Weights of a small transformer language model: normalized queries and keys.
Each number is 200 + 40 x the weight over its row's rms, rounded and kept within 0 to 999. Layers, rows and columns count from 0. The size before them is the row's rms in percent of the matrix's.

# layer 3 attention query, 256x384, rms 0.0499, rows 22-45,149-173, columns 96-191
097,127,167,271,191,138,174,203,162,253,163,158,220,161,165,244,210,199,182,181,217,199,169,192,233,248,198,174,135,155,218,226,194,231,209,179,220,195,178,140,251,172,209,165,217,151,282,173,154,159,244,189,172,179,178,189,204,158,248,139,116,161,259,163,176,223,167,201,179,201,194,182,174,185,208,179,198,132,194,171,290,267,206,229,193,178,153,210,124,97,227,226,248,260,222,206,147
123,145,224,197,126,162,241,240,256,162,195,197,184,202,210,139,218,186,271,248,135,192,211,165,212,235,175,170,260,242,189,181,202,204,134,172,128,166,247,275,209,181,235,165,124,272,202,235,185,122,146,211,235,241,189,181,197,180,186,256,182,203,215,228,204,197,243,136,207,260,246,280,208,261,255,195,237,149,126,190,206,199,203,191,291,241,206,176,194,176,224,200,152,265,183,220,133
095,202,226,161,233,181,265,250,232,182,154,256,161,168,210,140,169,182,225,228,155,195,295,181,226,224,161,178,242,176,246,168,189,138,171,197,182,175,149,242,218,208,191,176,205,191,222,148,230,250,105,268,203,148,231,280,244,250,162,232,218,187,135,190,264,225,198,203,140,211,165,199,236,214,213,132,210,219,196,232,255,220,230,195,213,220,181,254,216,174,190,211,228,127,201,211,240
104,177,143,239,169,153,233,194,176,210,238,184,178,228,266,152,232,187,141,218,239,206,252,269,223,198,186,169,161,152,299,230,179,133,119,220,139,189,208,169,291,162,250,190,181,186,220,128,137,247,244,204,272,208,180,187,218,219,197,210,148,214,313,190,243,174,134,202,150,221,208,129,175,264,185,224,226,189,134,248,288,293,231,273,198,190,215,228,186,137,225,174,262,192,265,224,147
097,212,156,199,203,190,241,240,192,271,159,200,172,174,173,166,190,240,216,233,221,233,172,191,241,238,170,198,275,253,153,303,201,194,221,171,190,239,231,281,192,216,177,212,226,190,249,148,232,157,141,235,214,142,194,116,191,230,264,174,165,236,169,186,200,132,240,169,240,216,234,217,228,249,167,176,241,185,201,176,132,231,210,134,217,221,181,274,243,227,286,159,192,159,131,186,197
108,227,231,168,257,184,147,189,173,229,229,250,221,164,237,195,195,217,293,265,159,142,208,224,216,247,233,203,228,216,198,220,196,201,126,186,262,202,173,216,244,129,189,151,215,241,189,114,248,223,138,196,172,210,239,220,194,224,192,187,207,243,161,260,245,236,226,177,242,175,230,186,246,200,218,202,216,211,170,285,256,181,238,194,244,187,187,199,138,192,197,158,206,161,178,196,177
100,279,195,257,247,216,196,160,242,248,129,151,213,151,166,122,137,239,276,215,212,216,219,273,168,235,178,202,239,203,150,237,240,222,264,224,204,185,151,252,135,239,244,148,151,276,213,197,258,169,228,210,160,157,253,205,192,207,229,185,232,208,166,196,225,170,223,212,243,194,208,266,233,226,189,180,220,126,257,157,224,128,179,187,226,157,198,179,216,305,235,165,217,195,194,258,168
103,176,232,275,305,219,200,191,205,245,204,166,204,175,196,148,164,185,189,168,243,173,143,258,192,219,181,152,202,196,139,253,186,125,199,236,217,192,181,143,218,157,208,147,165,248,116,220,205,211,176,201,180,186,173,305,260,91,195,210,227,188,150,185,170,207,204,181,221,231,190,229,258,291,224,171,89,191,166,147,230,171,133,182,159,207,213,208,276,243,204,257,191,210,239,226,128
110,266,302,199,301,183,227,225,219,98,277,179,141,128,161,94,195,252,200,133,190,156,181,262,220,177,262,247,193,134,229,199,172,194,243,194,230,200,168,202,187,269,290,232,193,237,146,256,248,217,204,219,266,173,225,238,239,178,169,201,280,194,147,229,273,208,239,199,219,223,217,192,176,235,130,165,153,173,238,167,191,224,211,210,179,238,206,215,215,216,212,293,238,217,230,221,275
099,267,232,183,220,268,208,159,211,208,238,191,227,150,191,186,259,229,217,226,163,219,209,208,133,180,183,291,223,235,189,112,293,181,264,247,165,222,215,239,166,198,159,264,174,248,170,266,224,176,223,199,182,277,123,218,191,164,263,217,265,239,148,232,177,163,250,185,211,161,216,216,186,171,176,147,149,262,247,206,189,189,153,143,167,205,208,132,188,218,161,231,186,163,176,197,209
090,216,184,177,185,195,208,180,235,116,104,184,211,256,313,244,144,158,178,201,175,243,160,203,162,207,202,204,231,218,223,266,183,208,155,220,254,202,214,177,259,214,190,211,220,189,237,184,130,178,216,226,183,165,221,235,196,196,222,222,177,178,220,128,135,146,261,257,259,217,264,235,223,238,143,193,222,125,89,250,256,248,172,200,242,134,172,254,236,151,228,162,236,197,226,166,219
091,180,222,146,199,217,175,161,203,195,171,189,215,139,230,231,255,249,198,202,177,206,244,119,203,189,225,159,191,183,200,155,233,179,290,206,138,199,252,162,232,209,214,159,206,233,224,237,189,172,179,157,215,276,215,244,210,183,210,217,211,221,145,266,209,233,222,165,225,200,197,226,153,240,271,239,225,231,178,184,182,205,143,132,213,170,177,161,197,165,129,273,150,231,201,201,224
077,180,144,237,196,222,163,258,172,223,202,274,217,210,94,200,192,194,210,137,130,258,239,76,162,250,188,201,190,203,192,226,172,202,241,183,204,195,193,230,170,243,193,210,198,250,233,210,124,284,191,138,244,140,288,157,158,223,220,251,218,203,194,166,211,227,229,194,209,141,214,259,207,156,215,195,251,150,179,249,228,244,265,146,134,140,189,242,279,161,265,181,196,217,187,211,181
088,310,213,103,159,211,204,255,175,189,156,224,193,241,271,170,236,249,195,229,141,124,212,193,216,206,141,244,274,195,221,173,199,181,182,184,221,237,220,206,199,139,165,214,158,176,193,168,248,174,209,163,265,195,228,195,257,230,218,208,193,253,257,203,156,171,208,246,161,184,246,175,195,269,185,207,214,213,203,159,236,228,261,182,215,322,212,249,249,159,208,215,153,232,197,231,147
097,100,212,214,243,199,189,181,233,201,264,171,188,169,163,202,135,128,200,125,204,242,206,157,182,250,228,127,129,161,187,253,191,175,217,196,197,136,198,197,183,202,238,162,253,208,165,217,193,185,176,209,168,199,244,163,198,169,171,247,261,199,145,222,256,253,198,136,185,167,168,178,181,102,279,169,226,191,191,178,201,128,148,154,195,183,195,119,191,168,164,237,197,218,222,224,207
086,206,152,210,183,218,249,227,232,275,171,211,250,238,112,175,176,206,159,220,192,206,198,187,163,223,174,287,196,245,186,229,155,246,172,118,233,241,246,148,155,214,165,211,157,149,184,292,220,247,246,143,154,197,204,227,226,219,189,157,226,141,196,135,183,205,177,278,299,181,192,252,260,166,238,279,197,125,181,236,229,243,254,184,218,157,189,245,253,176,303,177,256,182,176,255,248
103,125,166,171,280,124,146,158,180,206,217,206,193,213,74,219,112,180,221,108,190,210,201,193,147,235,204,155,146,187,211,225,186,180,182,263,171,179,132,191,166,227,213,147,275,224,159,248,170,262,195,199,206,232,190,198,180,227,201,195,240,206,109,193,204,208,180,136,204,153,184,219,180,145,219,161,209,124,207,239,184,155,164,173,202,128,106,129,193,228,234,150,200,194,220,155,187
079,176,280,153,224,170,218,188,229,217,247,184,160,190,201,211,171,220,175,204,233,219,172,169,255,145,249,213,176,173,194,181,225,198,180,219,195,214,240,195,291,215,212,175,247,243,192,192,241,111,226,208,202,226,182,228,184,193,148,256,195,201,191,242,232,175,185,219,194,267,187,174,154,163,176,196,223,193,263,191,153,162,164,260,260,188,181,276,138,142,133,250,219,141,249,176,236
087,204,226,229,223,201,137,182,116,164,137,237,215,225,198,208,207,235,210,240,227,233,129,222,293,185,199,235,236,209,243,185,234,223,168,195,288,183,150,226,175,135,211,222,189,191,257,171,190,189,199,176,155,170,220,283,196,349,190,191,161,152,273,196,145,168,208,159,194,223,163,201,227,113,147,262,202,238,172,190,191,215,222,217,211,190,158,286,212,174,198,191,228,173,214,161,221
091,233,187,192,164,112,203,162,254,223,256,176,232,208,244,178,220,200,170,238,251,195,174,244,178,283,152,243,162,183,181,221,183,171,188,219,194,223,215,160,129,138,156,231,175,170,242,242,179,222,224,211,223,191,221,221,176,241,228,137,152,116,261,94,155,168,179,207,212,220,188,226,261,169,207,178,178,220,189,179,232,192,208,179,223,191,197,209,274,209,275,133,196,157,172,217,261
090,232,129,215,181,203,223,174,243,216,198,164,185,188,200,262,118,182,198,210,194,210,200,169,134,172,177,162,194,203,167,207,242,182,221,194,143,183,245,232,297,204,201,194,204,197,235,261,173,220,179,188,194,264,256,190,156,146,230,207,197,274,188,248,183,215,200,250,196,227,277,197,191,263,235,151,203,238,257,253,164,196,231,208,177,198,251,216,236,221,218,151,189,218,183,231,148
089,166,224,196,237,161,184,123,245,257,216,147,178,201,201,248,210,227,151,113,217,246,146,202,166,275,268,151,159,137,221,292,167,225,259,309,179,247,203,168,158,173,160,152,268,200,222,252,145,188,231,237,202,171,214,214,158,112,197,216,202,203,188,139,233,171,173,156,221,167,235,281,126,181,198,165,234,224,197,219,229,175,209,250,223,166,213,150,176,198,181,194,183,205,191,285,189
078,282,260,187,325,265,189,209,251,226,136,203,241,136,223,209,268,269,250,285,186,158,237,182,201,160,173,226,211,198,158,207,187,262,190,164,248,218,236,186,235,169,200,222,130,170,234,191,238,189,232,193,174,173,198,223,224,195,209,247,270,209,183,230,237,199,223,238,276,256,182,206,184,195,179,216,199,169,194,201,132,215,221,250,171,188,163,232,91,158,166,230,234,144,212,101,239
087,237,161,211,224,259,197,204,162,230,185,213,173,154,247,231,220,198,167,194,290,159,276,158,180,227,254,211,199,225,180,201,213,213,148,232,166,203,193,149,287,171,165,172,212,224,259,194,203,274,241,159,171,176,309,233,242,101,245,199,252,186,161,175,228,158,198,256,254,206,187,216,174,189,160,211,133,141,241,240,220,215,244,273,172,213,208,217,186,229,150,253,263,224,192,175,159
095,184,155,171,225,232,204,264,184,207,169,157,151,192,228,127,162,226,245,294,156,314,195,211,228,235,171,224,288,209,74,201,271,165,235,200,178,194,185,232,148,245,189,203,166,182,212,258,184,252,135,103,270,191,154,213,194,222,201,211,209,218,152,209,198,210,266,138,228,271,136,187,262,202,217,138,195,262,270,248,142,203,135,154,205,218,223,200,175,196,217,218,239,169,126,217,186
106,141,242,245,131,152,245,133,179,257,199,206,249,271,187,232,278,106,174,164,265,207,188,210,270,207,213,171,147,187,235,227,206,184,209,231,200,233,222,164,149,221,265,190,209,189,189,139,192,203,254,206,178,187,146,257,201,162,213,188,165,183,275,165,117,216,189,166,156,219,116,142,187,225,205,188,179,176,130,162,280,243,246,249,162,177,253,197,273,118,242,209,173,182,233,208,200
193,207,197,136,194,206,213,234,196,195,193,167,121,168,226,149,128,240,222,223,127,233,229,223,209,210,155,266,277,270,168,171,276,167,230,221,167,186,230,260,210,188,195,158,185,287,200,213,187,166,148,156,158,168,242,170,145,204,267,241,191,227,161,239,242,196,276,245,221,210,224,202,292,164,234,172,234,193,238,233,163,227,148,142,240,181,256,182,184,176,153,225,158,288,138,154,136
090,170,267,199,241,216,192,241,222,220,192,183,193,215,189,152,212,206,253,202,202,195,260,192,251,198,175,164,252,202,191,129,185,223,115,152,242,199,128,152,145,155,182,255,247,180,216,196,286,238,199,240,232,199,241,298,184,208,157,224,178,183,186,187,251,306,225,127,244,244,108,180,169,182,250,138,165,282,183,192,200,154,167,150,158,241,160,275,187,185,219,207,187,115,157,205,172
090,193,211,205,176,185,186,148,175,195,210,180,205,146,212,184,164,173,176,255,209,178,236,236,184,223,218,182,198,237,203,178,222,218,146,181,222,244,175,177,221,184,182,113,212,194,190,94,195,229,228,227,220,222,192,171,141,154,208,143,163,226,277,275,209,261,160,196,157,206,217,181,229,256,212,207,277,195,242,207,183,183,268,301,250,98,187,214,209,199,252,219,290,184,202,276,200
094,129,156,169,226,138,208,194,203,244,170,166,162,256,279,160,186,231,179,184,237,262,109,155,206,190,245,212,257,210,196,257,138,228,212,214,162,155,229,222,218,173,229,208,177,124,267,208,102,134,153,174,223,129,213,188,189,178,260,262,121,199,244,146,184,162,160,163,217,166,182,181,216,139,296,235,177,198,188,151,183,226,173,166,245,173,175,209,260,165,153,161,172,216,172,132,175
088,220,269,180,172,200,196,206,148,211,171,263,234,200,215,185,219,248,272,210,202,167,275,194,144,231,154,188,136,248,196,205,193,234,153,192,174,212,199,214,183,178,189,241,244,229,186,176,219,278,167,229,280,153,228,199,248,215,184,185,150,158,191,227,205,246,242,188,182,209,159,209,237,182,200,196,171,158,234,225,211,189,192,242,188,192,196,216,188,235,258,153,190,143,188,178,187
092,233,219,244,200,244,170,172,211,166,112,259,219,208,137,150,117,240,250,213,214,205,257,226,185,159,149,206,187,203,162,203,198,189,170,205,181,171,153,215,114,169,173,243,155,234,212,209,238,138,150,254,288,156,191,218,298,167,218,110,244,178,251,222,212,264,188,173,213,133,189,160,286,214,242,164,170,192,216,204,241,218,228,184,151,137,187,201,171,271,292,183,195,154,215,223,228
099,229,198,259,164,144,237,239,172,203,180,226,183,185,149,193,89,219,121,268,204,163,165,208,251,188,181,146,198,189,201,127,182,190,117,98,173,154,184,174,288,127,222,139,253,166,191,255,157,222,158,246,307,180,155,268,237,225,173,209,184,258,199,241,221,171,186,169,220,193,209,217,241,189,205,247,243,160,185,157,227,159,252,228,191,236,158,168,90,171,139,141,205,237,224,233,165
087,187,236,186,233,197,177,225,277,134,211,169,170,93,194,110,111,234,243,195,151,235,216,228,270,214,178,223,242,121,250,234,151,217,228,185,206,253,183,192,261,244,196,223,167,202,156,252,190,186,204,130,239,144,283,226,207,242,160,218,242,221,154,212,314,240,201,183,227,177,181,213,168,209,212,193,203,229,174,225,183,179,128,207,170,224,195,219,191,254,177,231,211,245,181,198,207
073,253,204,260,226,242,192,210,197,110,236,212,223,195,132,142,155,175,162,150,193,167,198,190,162,166,105,207,165,211,216,182,221,264,240,210,228,210,195,241,114,167,199,229,211,143,189,260,240,173,207,221,179,245,103,220,294,213,182,140,245,212,163,216,291,182,294,173,202,239,223,204,171,228,281,203,141,230,231,155,243,222,175,144,194,142,170,177,206,229,303,241,211,189,214,216,145
114,189,255,173,192,192,181,217,232,183,136,168,198,193,205,172,228,222,191,258,211,221,144,221,179,129,225,277,195,164,215,174,230,219,185,253,236,205,245,192,193,153,176,164,204,199,166,195,203,206,260,206,284,139,166,237,152,172,134,209,119,154,196,188,223,206,179,182,238,192,200,120,168,204,199,254,259,231,254,193,143,235,181,197,253,196,217,271,110,214,234,190,162,139,221,196,241
107,205,189,197,188,167,256,174,241,195,146,171,264,189,259,317,176,245,203,222,231,201,260,148,241,153,147,138,182,215,122,197,200,223,199,204,127,152,223,144,306,168,229,219,236,216,157,207,238,190,190,191,160,281,170,194,202,145,185,204,255,141,225,199,176,162,182,172,209,226,213,199,191,244,212,267,163,196,206,208,192,157,187,220,205,188,168,136,145,210,249,172,181,274,167,201,241
106,172,143,187,205,194,236,202,206,241,182,178,219,245,182,227,222,180,245,206,248,202,200,148,122,164,131,172,198,200,106,192,169,209,218,157,175,188,166,221,246,237,212,159,202,136,199,250,230,189,218,164,180,209,236,161,177,98,273,197,284,246,178,207,167,234,174,193,216,158,201,255,146,147,239,205,197,254,229,183,268,226,281,189,186,219,188,212,238,102,199,84,283,233,152,248,179
101,145,203,211,220,246,175,188,195,157,177,202,164,178,143,207,194,214,222,191,134,202,171,231,243,233,287,271,227,239,268,182,201,188,263,208,120,257,198,247,197,277,197,216,194,216,226,207,227,178,183,181,182,230,163,191,218,238,233,229,98,185,209,183,179,316,181,243,245,128,211,168,189,201,194,153,240,166,274,220,165,111,131,206,236,125,196,242,202,192,261,181,162,173,216,191,142
089,197,184,247,249,191,196,165,226,227,270,215,218,192,219,164,172,199,176,168,225,213,248,207,277,198,197,143,147,229,187,131,120,181,233,211,264,172,197,151,168,111,149,268,227,211,233,195,175,199,182,191,158,171,212,193,197,218,160,226,226,166,162,162,250,157,235,209,172,263,146,231,225,136,223,181,163,192,121,175,176,141,214,194,182,221,174,148,228,201,172,168,197,165,189,206,220
093,257,172,162,250,225,217,233,197,205,119,157,221,237,201,140,248,154,222,156,243,181,171,202,183,140,201,173,231,180,142,228,285,185,265,226,176,197,195,245,207,191,190,148,249,264,212,265,200,221,204,209,176,200,221,200,210,173,303,180,238,222,153,245,163,190,162,212,292,114,270,219,169,203,227,261,241,210,218,134,275,272,221,139,137,204,217,276,272,171,206,175,209,184,159,204,212
100,147,175,207,162,136,148,234,178,174,221,247,204,207,102,229,241,178,194,210,178,212,188,215,205,246,201,208,114,192,198,185,196,214,166,221,218,264,188,171,153,244,214,180,196,165,204,231,175,265,273,219,131,248,173,216,155,202,136,192,237,190,215,180,247,198,172,181,172,133,216,243,208,216,168,241,191,204,244,207,129,133,157,158,238,164,189,186,191,241,228,193,279,142,200,262,179
106,142,239,171,163,125,198,180,163,224,288,170,166,207,216,191,164,219,178,140,221,218,141,188,255,99,228,236,194,162,217,163,188,231,174,214,295,184,200,214,170,192,212,226,219,170,177,164,186,181,211,181,296,209,164,201,157,281,142,195,190,169,203,166,141,135,182,189,102,241,158,159,249,193,131,155,234,204,138,226,161,155,141,206,179,204,257,189,155,193,125,260,223,182,207,155,231
106,288,202,169,174,265,228,175,194,289,156,189,207,188,193,161,248,236,264,252,232,171,191,189,207,229,188,254,229,200,174,190,215,207,233,286,186,212,160,204,167,206,213,182,227,195,185,212,232,187,237,172,165,234,166,279,287,193,288,173,114,149,173,150,100,281,192,220,318,282,214,197,214,246,245,205,166,200,226,177,208,219,156,158,157,214,192,251,290,215,253,187,179,133,162,153,222
095,255,236,221,220,202,179,138,226,261,185,221,229,178,188,229,191,181,200,159,232,149,257,235,98,263,220,226,136,205,217,179,248,198,183,239,150,215,193,209,123,233,194,226,213,206,194,269,171,299,250,229,163,183,225,140,255,203,233,221,239,245,229,238,184,178,134,142,230,182,231,222,172,223,176,189,135,164,224,161,286,227,249,178,183,251,210,197,253,192,180,184,171,212,192,127,246
101,141,133,189,184,184,211,209,196,200,82,184,175,250,178,254,225,174,211,202,185,229,169,210,188,230,195,183,185,261,199,258,204,225,256,172,201,229,271,193,180,150,255,121,167,201,235,217,211,144,161,236,213,261,199,116,164,160,182,192,235,176,195,255,198,205,181,257,208,144,226,280,248,241,249,220,249,230,161,259,200,214,261,148,186,186,251,162,192,222,206,216,199,241,129,176,150
109,120,194,223,292,167,202,181,198,180,209,203,277,168,223,238,199,205,204,195,141,249,221,198,222,273,238,224,159,195,243,238,164,261,235,150,161,244,223,127,209,175,249,150,166,212,241,251,169,254,201,175,150,168,216,134,194,229,233,216,303,206,206,181,199,190,224,164,159,121,199,202,222,179,191,168,181,187,166,239,205,219,268,251,212,156,244,163,186,262,143,144,205,251,269,218,120
118,228,268,202,226,229,160,204,190,246,237,227,234,187,187,123,229,224,228,165,260,168,222,123,191,166,223,187,180,149,227,180,200,234,134,235,246,206,85,107,110,173,162,222,126,150,192,185,252,204,252,210,247,149,225,286,240,208,143,191,178,113,186,176,201,243,193,134,143,214,143,157,128,173,242,185,167,201,241,156,168,137,103,243,184,220,144,239,206,216,184,237,235,146,257,182,243
115,104,174,242,163,168,220,185,244,232,198,133,243,261,214,253,218,186,152,210,247,203,159,221,188,233,200,140,202,218,223,241,77,247,166,149,191,184,222,144,221,127,193,128,249,156,168,163,167,221,221,221,245,260,170,198,167,145,212,188,231,183,227,173,203,192,119,211,157,255,216,266,175,221,153,278,266,199,169,274,247,207,250,276,213,207,256,179,122,203,214,187,225,212,243,194,156
# layer 3 attention key, 128x384, rms 0.0485, rows 21-44, columns 96-191
115,110,142,227,215,249,207,231,179,262,131,172,193,222,260,231,158,193,234,179,164,214,181,171,212,225,168,221,278,240,125,177,199,166,152,183,239,219,277,188,222,163,177,102,206,230,187,198,238,216,105,214,180,217,196,136,215,150,190,194,201,170,132,254,253,212,203,189,305,234,169,152,225,241,186,250,224,272,197,226,200,192,232,148,212,255,206,188,193,179,253,201,184,198,143,219,203
101,207,135,270,152,171,199,151,211,222,200,216,206,236,169,232,249,120,183,181,240,168,126,232,191,227,221,214,169,167,187,294,187,204,217,220,235,159,195,131,224,227,220,149,226,176,282,237,164,171,278,233,223,188,195,227,189,209,177,156,136,174,243,171,145,202,220,200,190,196,212,281,227,228,230,131,188,166,231,150,174,202,173,216,173,160,230,220,190,138,289,220,144,218,226,186,149
095,173,188,127,161,208,276,237,117,176,192,204,194,200,167,184,128,247,280,218,237,160,210,189,198,272,182,236,171,227,183,131,224,158,191,175,173,183,200,206,265,235,189,187,220,241,159,204,182,224,110,217,143,194,192,174,210,281,231,186,268,221,210,215,174,183,162,246,217,253,213,198,281,176,217,157,231,226,271,270,214,173,236,103,191,205,266,158,135,147,173,229,209,186,90,211,187
096,123,186,139,250,192,189,263,187,220,160,193,170,156,193,198,228,169,207,250,231,232,269,183,243,212,203,204,175,199,202,153,186,213,205,167,218,193,183,255,179,194,199,163,225,155,161,212,191,243,83,166,205,190,207,200,211,266,209,241,226,127,116,237,273,249,150,165,221,160,192,200,235,164,237,170,185,235,222,204,143,243,225,231,196,178,190,254,187,232,264,171,255,172,160,173,232
111,174,161,177,174,191,241,139,182,192,231,166,188,174,265,219,218,157,147,231,174,201,212,290,233,264,251,166,153,182,268,188,190,175,192,214,155,202,254,188,219,173,227,143,255,172,206,152,145,200,215,238,196,233,221,175,190,238,253,191,168,156,292,164,249,194,173,268,200,235,227,232,195,256,172,253,237,222,154,176,248,177,271,269,258,234,193,248,160,195,194,236,247,223,249,242,166
100,148,176,118,243,231,244,287,199,250,209,226,195,175,153,186,162,281,247,250,201,131,179,242,228,142,191,211,246,238,182,218,174,241,249,169,225,211,148,218,172,185,241,231,189,238,153,203,229,168,164,148,204,171,205,147,229,190,268,166,171,205,184,229,167,157,244,222,262,298,125,195,276,206,214,145,175,164,181,174,181,179,196,184,163,197,196,260,180,206,181,191,83,128,83,202,195
102,220,200,153,229,151,184,203,123,221,213,198,215,164,228,203,201,193,225,261,162,163,174,210,210,248,207,202,184,215,262,192,219,238,142,212,151,227,236,181,221,218,208,110,233,224,63,233,259,224,101,244,214,216,215,165,216,236,165,143,199,215,191,274,256,202,208,199,257,183,198,134,192,217,225,198,221,201,196,251,235,185,297,201,229,168,205,156,203,181,194,187,164,193,172,244,216
097,247,172,280,296,133,193,234,231,239,217,152,230,178,179,202,160,204,160,205,169,177,212,220,155,201,235,180,197,208,208,222,197,179,182,211,263,171,143,173,166,118,216,170,160,282,162,158,258,169,178,153,176,178,168,189,224,169,170,134,248,164,170,227,143,233,240,188,243,177,107,250,295,203,310,225,179,177,215,132,243,211,236,242,206,193,204,209,209,235,249,123,232,194,196,244,205
106,210,248,256,185,168,211,233,209,212,233,159,166,177,203,136,202,180,180,131,191,183,138,265,200,214,162,205,266,210,183,202,162,186,199,203,182,232,152,198,222,156,293,177,140,242,179,170,234,195,162,129,208,187,135,261,212,190,183,149,246,100,202,205,158,239,164,167,192,179,188,222,265,223,251,193,155,238,123,156,284,183,182,188,198,189,236,241,197,196,150,204,208,284,196,244,186
108,261,269,194,264,208,239,198,202,133,216,223,135,82,183,79,259,300,159,154,189,179,176,146,204,240,252,190,211,184,229,186,166,241,220,207,285,217,140,238,213,211,230,235,222,242,181,192,213,213,195,199,211,120,265,259,217,213,100,240,179,185,164,237,270,262,233,140,191,217,190,201,161,210,136,174,205,200,219,104,190,177,191,210,147,255,181,250,247,232,164,293,212,255,192,244,233
118,278,204,232,255,190,201,202,180,163,269,249,195,223,110,146,191,245,205,175,182,217,161,223,153,144,207,251,285,182,230,205,280,178,206,244,202,178,149,175,130,243,259,310,135,198,183,221,214,231,221,227,201,241,120,240,259,175,207,159,172,221,156,245,182,209,229,152,185,170,177,211,184,198,179,154,119,159,246,156,206,202,108,164,121,207,265,123,245,169,200,236,223,210,151,246,255
102,149,227,165,152,222,218,170,198,161,204,189,209,198,252,201,150,295,207,222,178,235,222,218,233,247,244,269,172,224,279,239,115,228,190,107,264,197,277,170,308,181,165,157,202,189,247,174,220,208,205,161,230,191,212,205,198,194,151,242,166,138,265,148,226,230,249,251,140,275,226,159,177,179,139,233,270,165,157,250,200,215,196,240,163,264,252,234,127,169,135,231,132,179,240,134,203
083,195,126,231,147,138,206,255,273,247,133,207,235,199,126,293,224,125,171,247,242,156,238,274,132,186,147,213,241,160,157,188,251,214,214,243,155,236,164,220,179,216,237,179,238,207,178,190,195,223,213,269,228,208,183,116,182,185,220,133,262,256,207,238,188,171,190,151,183,249,137,170,193,181,186,170,166,194,216,257,235,152,207,166,214,151,178,192,192,266,215,168,156,242,182,210,210
083,154,193,284,249,153,164,238,215,245,222,152,250,246,235,257,200,100,173,257,221,263,235,225,186,167,169,169,162,172,222,168,250,242,209,265,215,151,130,169,219,188,206,179,177,153,170,238,190,172,229,221,170,246,188,229,253,82,205,192,237,167,151,183,239,225,195,178,198,208,106,253,217,174,236,156,230,218,213,236,216,183,172,262,269,130,148,173,199,255,233,191,281,204,217,251,199
084,130,261,174,188,238,185,228,226,203,200,150,158,264,206,147,94,211,208,275,188,255,146,201,222,241,237,197,259,236,148,240,215,195,198,106,280,227,213,181,308,162,193,294,182,173,206,226,211,211,222,122,149,244,203,152,236,241,179,201,239,132,195,150,208,196,243,218,196,193,178,188,222,158,254,219,195,244,193,186,194,197,189,194,240,223,224,182,187,230,138,198,213,169,202,174,201
092,209,168,224,202,247,142,183,201,221,142,266,238,150,125,237,243,154,169,209,136,94,193,187,201,283,214,187,141,206,153,219,198,158,194,255,137,220,191,186,168,221,149,268,211,177,225,263,128,208,179,248,201,245,171,223,212,165,193,195,240,224,217,235,160,277,228,106,177,117,242,228,184,164,189,69,202,204,244,194,236,199,204,171,206,199,178,119,213,226,218,154,184,200,183,234,229
091,195,167,262,247,219,207,211,227,214,260,138,130,259,217,208,213,196,201,138,129,220,223,213,211,171,268,195,213,166,224,152,152,273,241,204,259,251,199,211,120,277,199,190,241,170,219,233,168,190,197,188,191,157,195,221,152,109,211,220,198,204,184,216,207,215,188,264,139,161,137,157,279,217,196,211,210,201,273,173,148,258,140,214,234,229,195,156,213,240,198,275,122,142,207,260,241
094,226,184,209,183,207,149,158,195,134,186,237,236,154,159,126,222,202,145,185,174,167,233,171,146,238,232,232,126,229,193,223,241,241,191,229,226,206,101,171,138,238,147,214,197,184,275,237,196,242,239,258,215,238,234,263,229,215,190,157,200,246,204,200,262,222,208,154,162,185,235,273,130,201,121,128,186,288,295,170,171,174,240,165,178,191,226,167,200,168,211,206,210,176,184,238,121
082,166,197,260,183,205,200,193,199,213,161,182,254,237,196,182,221,214,158,167,264,198,176,221,182,217,175,197,238,199,200,241,208,199,258,262,265,165,178,228,204,72,171,155,228,172,274,201,157,132,226,253,215,239,213,261,199,163,293,159,162,221,227,177,136,230,241,192,186,292,186,212,219,190,142,197,255,171,214,185,196,184,226,262,171,263,277,217,149,125,159,200,256,211,203,207,152
093,151,249,257,151,179,233,209,217,207,240,150,273,182,130,156,192,232,196,218,196,176,135,216,220,149,162,170,256,219,171,169,165,227,181,134,245,205,175,200,172,167,254,204,255,202,208,223,175,186,230,176,277,217,191,192,169,216,218,181,221,124,251,184,163,174,170,293,242,204,169,229,247,209,229,202,186,182,124,192,218,207,209,179,229,208,211,205,261,211,154,185,159,240,148,241,194
090,225,230,145,202,160,253,201,232,245,208,176,240,189,266,223,216,193,265,176,172,213,188,173,158,258,271,256,259,209,210,220,288,247,263,271,190,213,195,150,160,194,169,176,231,200,131,237,198,189,247,206,177,162,212,128,193,188,223,194,202,289,251,220,226,178,178,207,217,146,137,222,179,115,221,121,263,150,189,179,226,169,247,183,252,157,199,132,199,250,168,178,152,183,190,218,206
099,211,182,190,162,170,215,181,230,174,171,173,188,153,196,175,229,179,263,155,205,183,151,106,189,219,129,208,201,190,179,229,259,199,157,241,241,286,192,174,192,219,152,177,195,247,256,193,181,180,173,268,166,191,228,198,147,176,134,179,214,212,183,306,177,220,188,147,157,236,263,183,190,264,165,190,157,179,184,196,191,221,198,157,170,191,144,192,133,238,214,215,234,236,184,154,231
097,212,214,179,256,233,176,174,203,229,186,184,262,240,224,312,228,177,199,207,248,283,252,162,216,242,242,202,186,193,252,198,189,232,170,202,200,231,264,178,211,201,175,151,231,211,226,187,129,203,255,217,125,253,169,225,218,225,220,209,242,250,160,173,232,209,196,216,234,199,202,208,161,183,210,162,201,163,234,220,186,181,261,235,214,208,214,220,186,200,220,165,179,132,258,166,173
100,204,138,305,174,167,230,218,222,182,273,184,199,204,179,207,228,205,101,229,232,120,140,270,289,140,216,164,148,180,271,177,157,167,249,256,175,121,217,208,176,208,212,201,209,136,187,187,138,139,261,217,203,187,147,192,187,170,158,201,197,187,218,119,187,179,271,192,163,223,215,235,212,240,222,190,216,212,209,190,184,182,177,223,237,240,168,223,208,186,256,242,193,220,285,220,222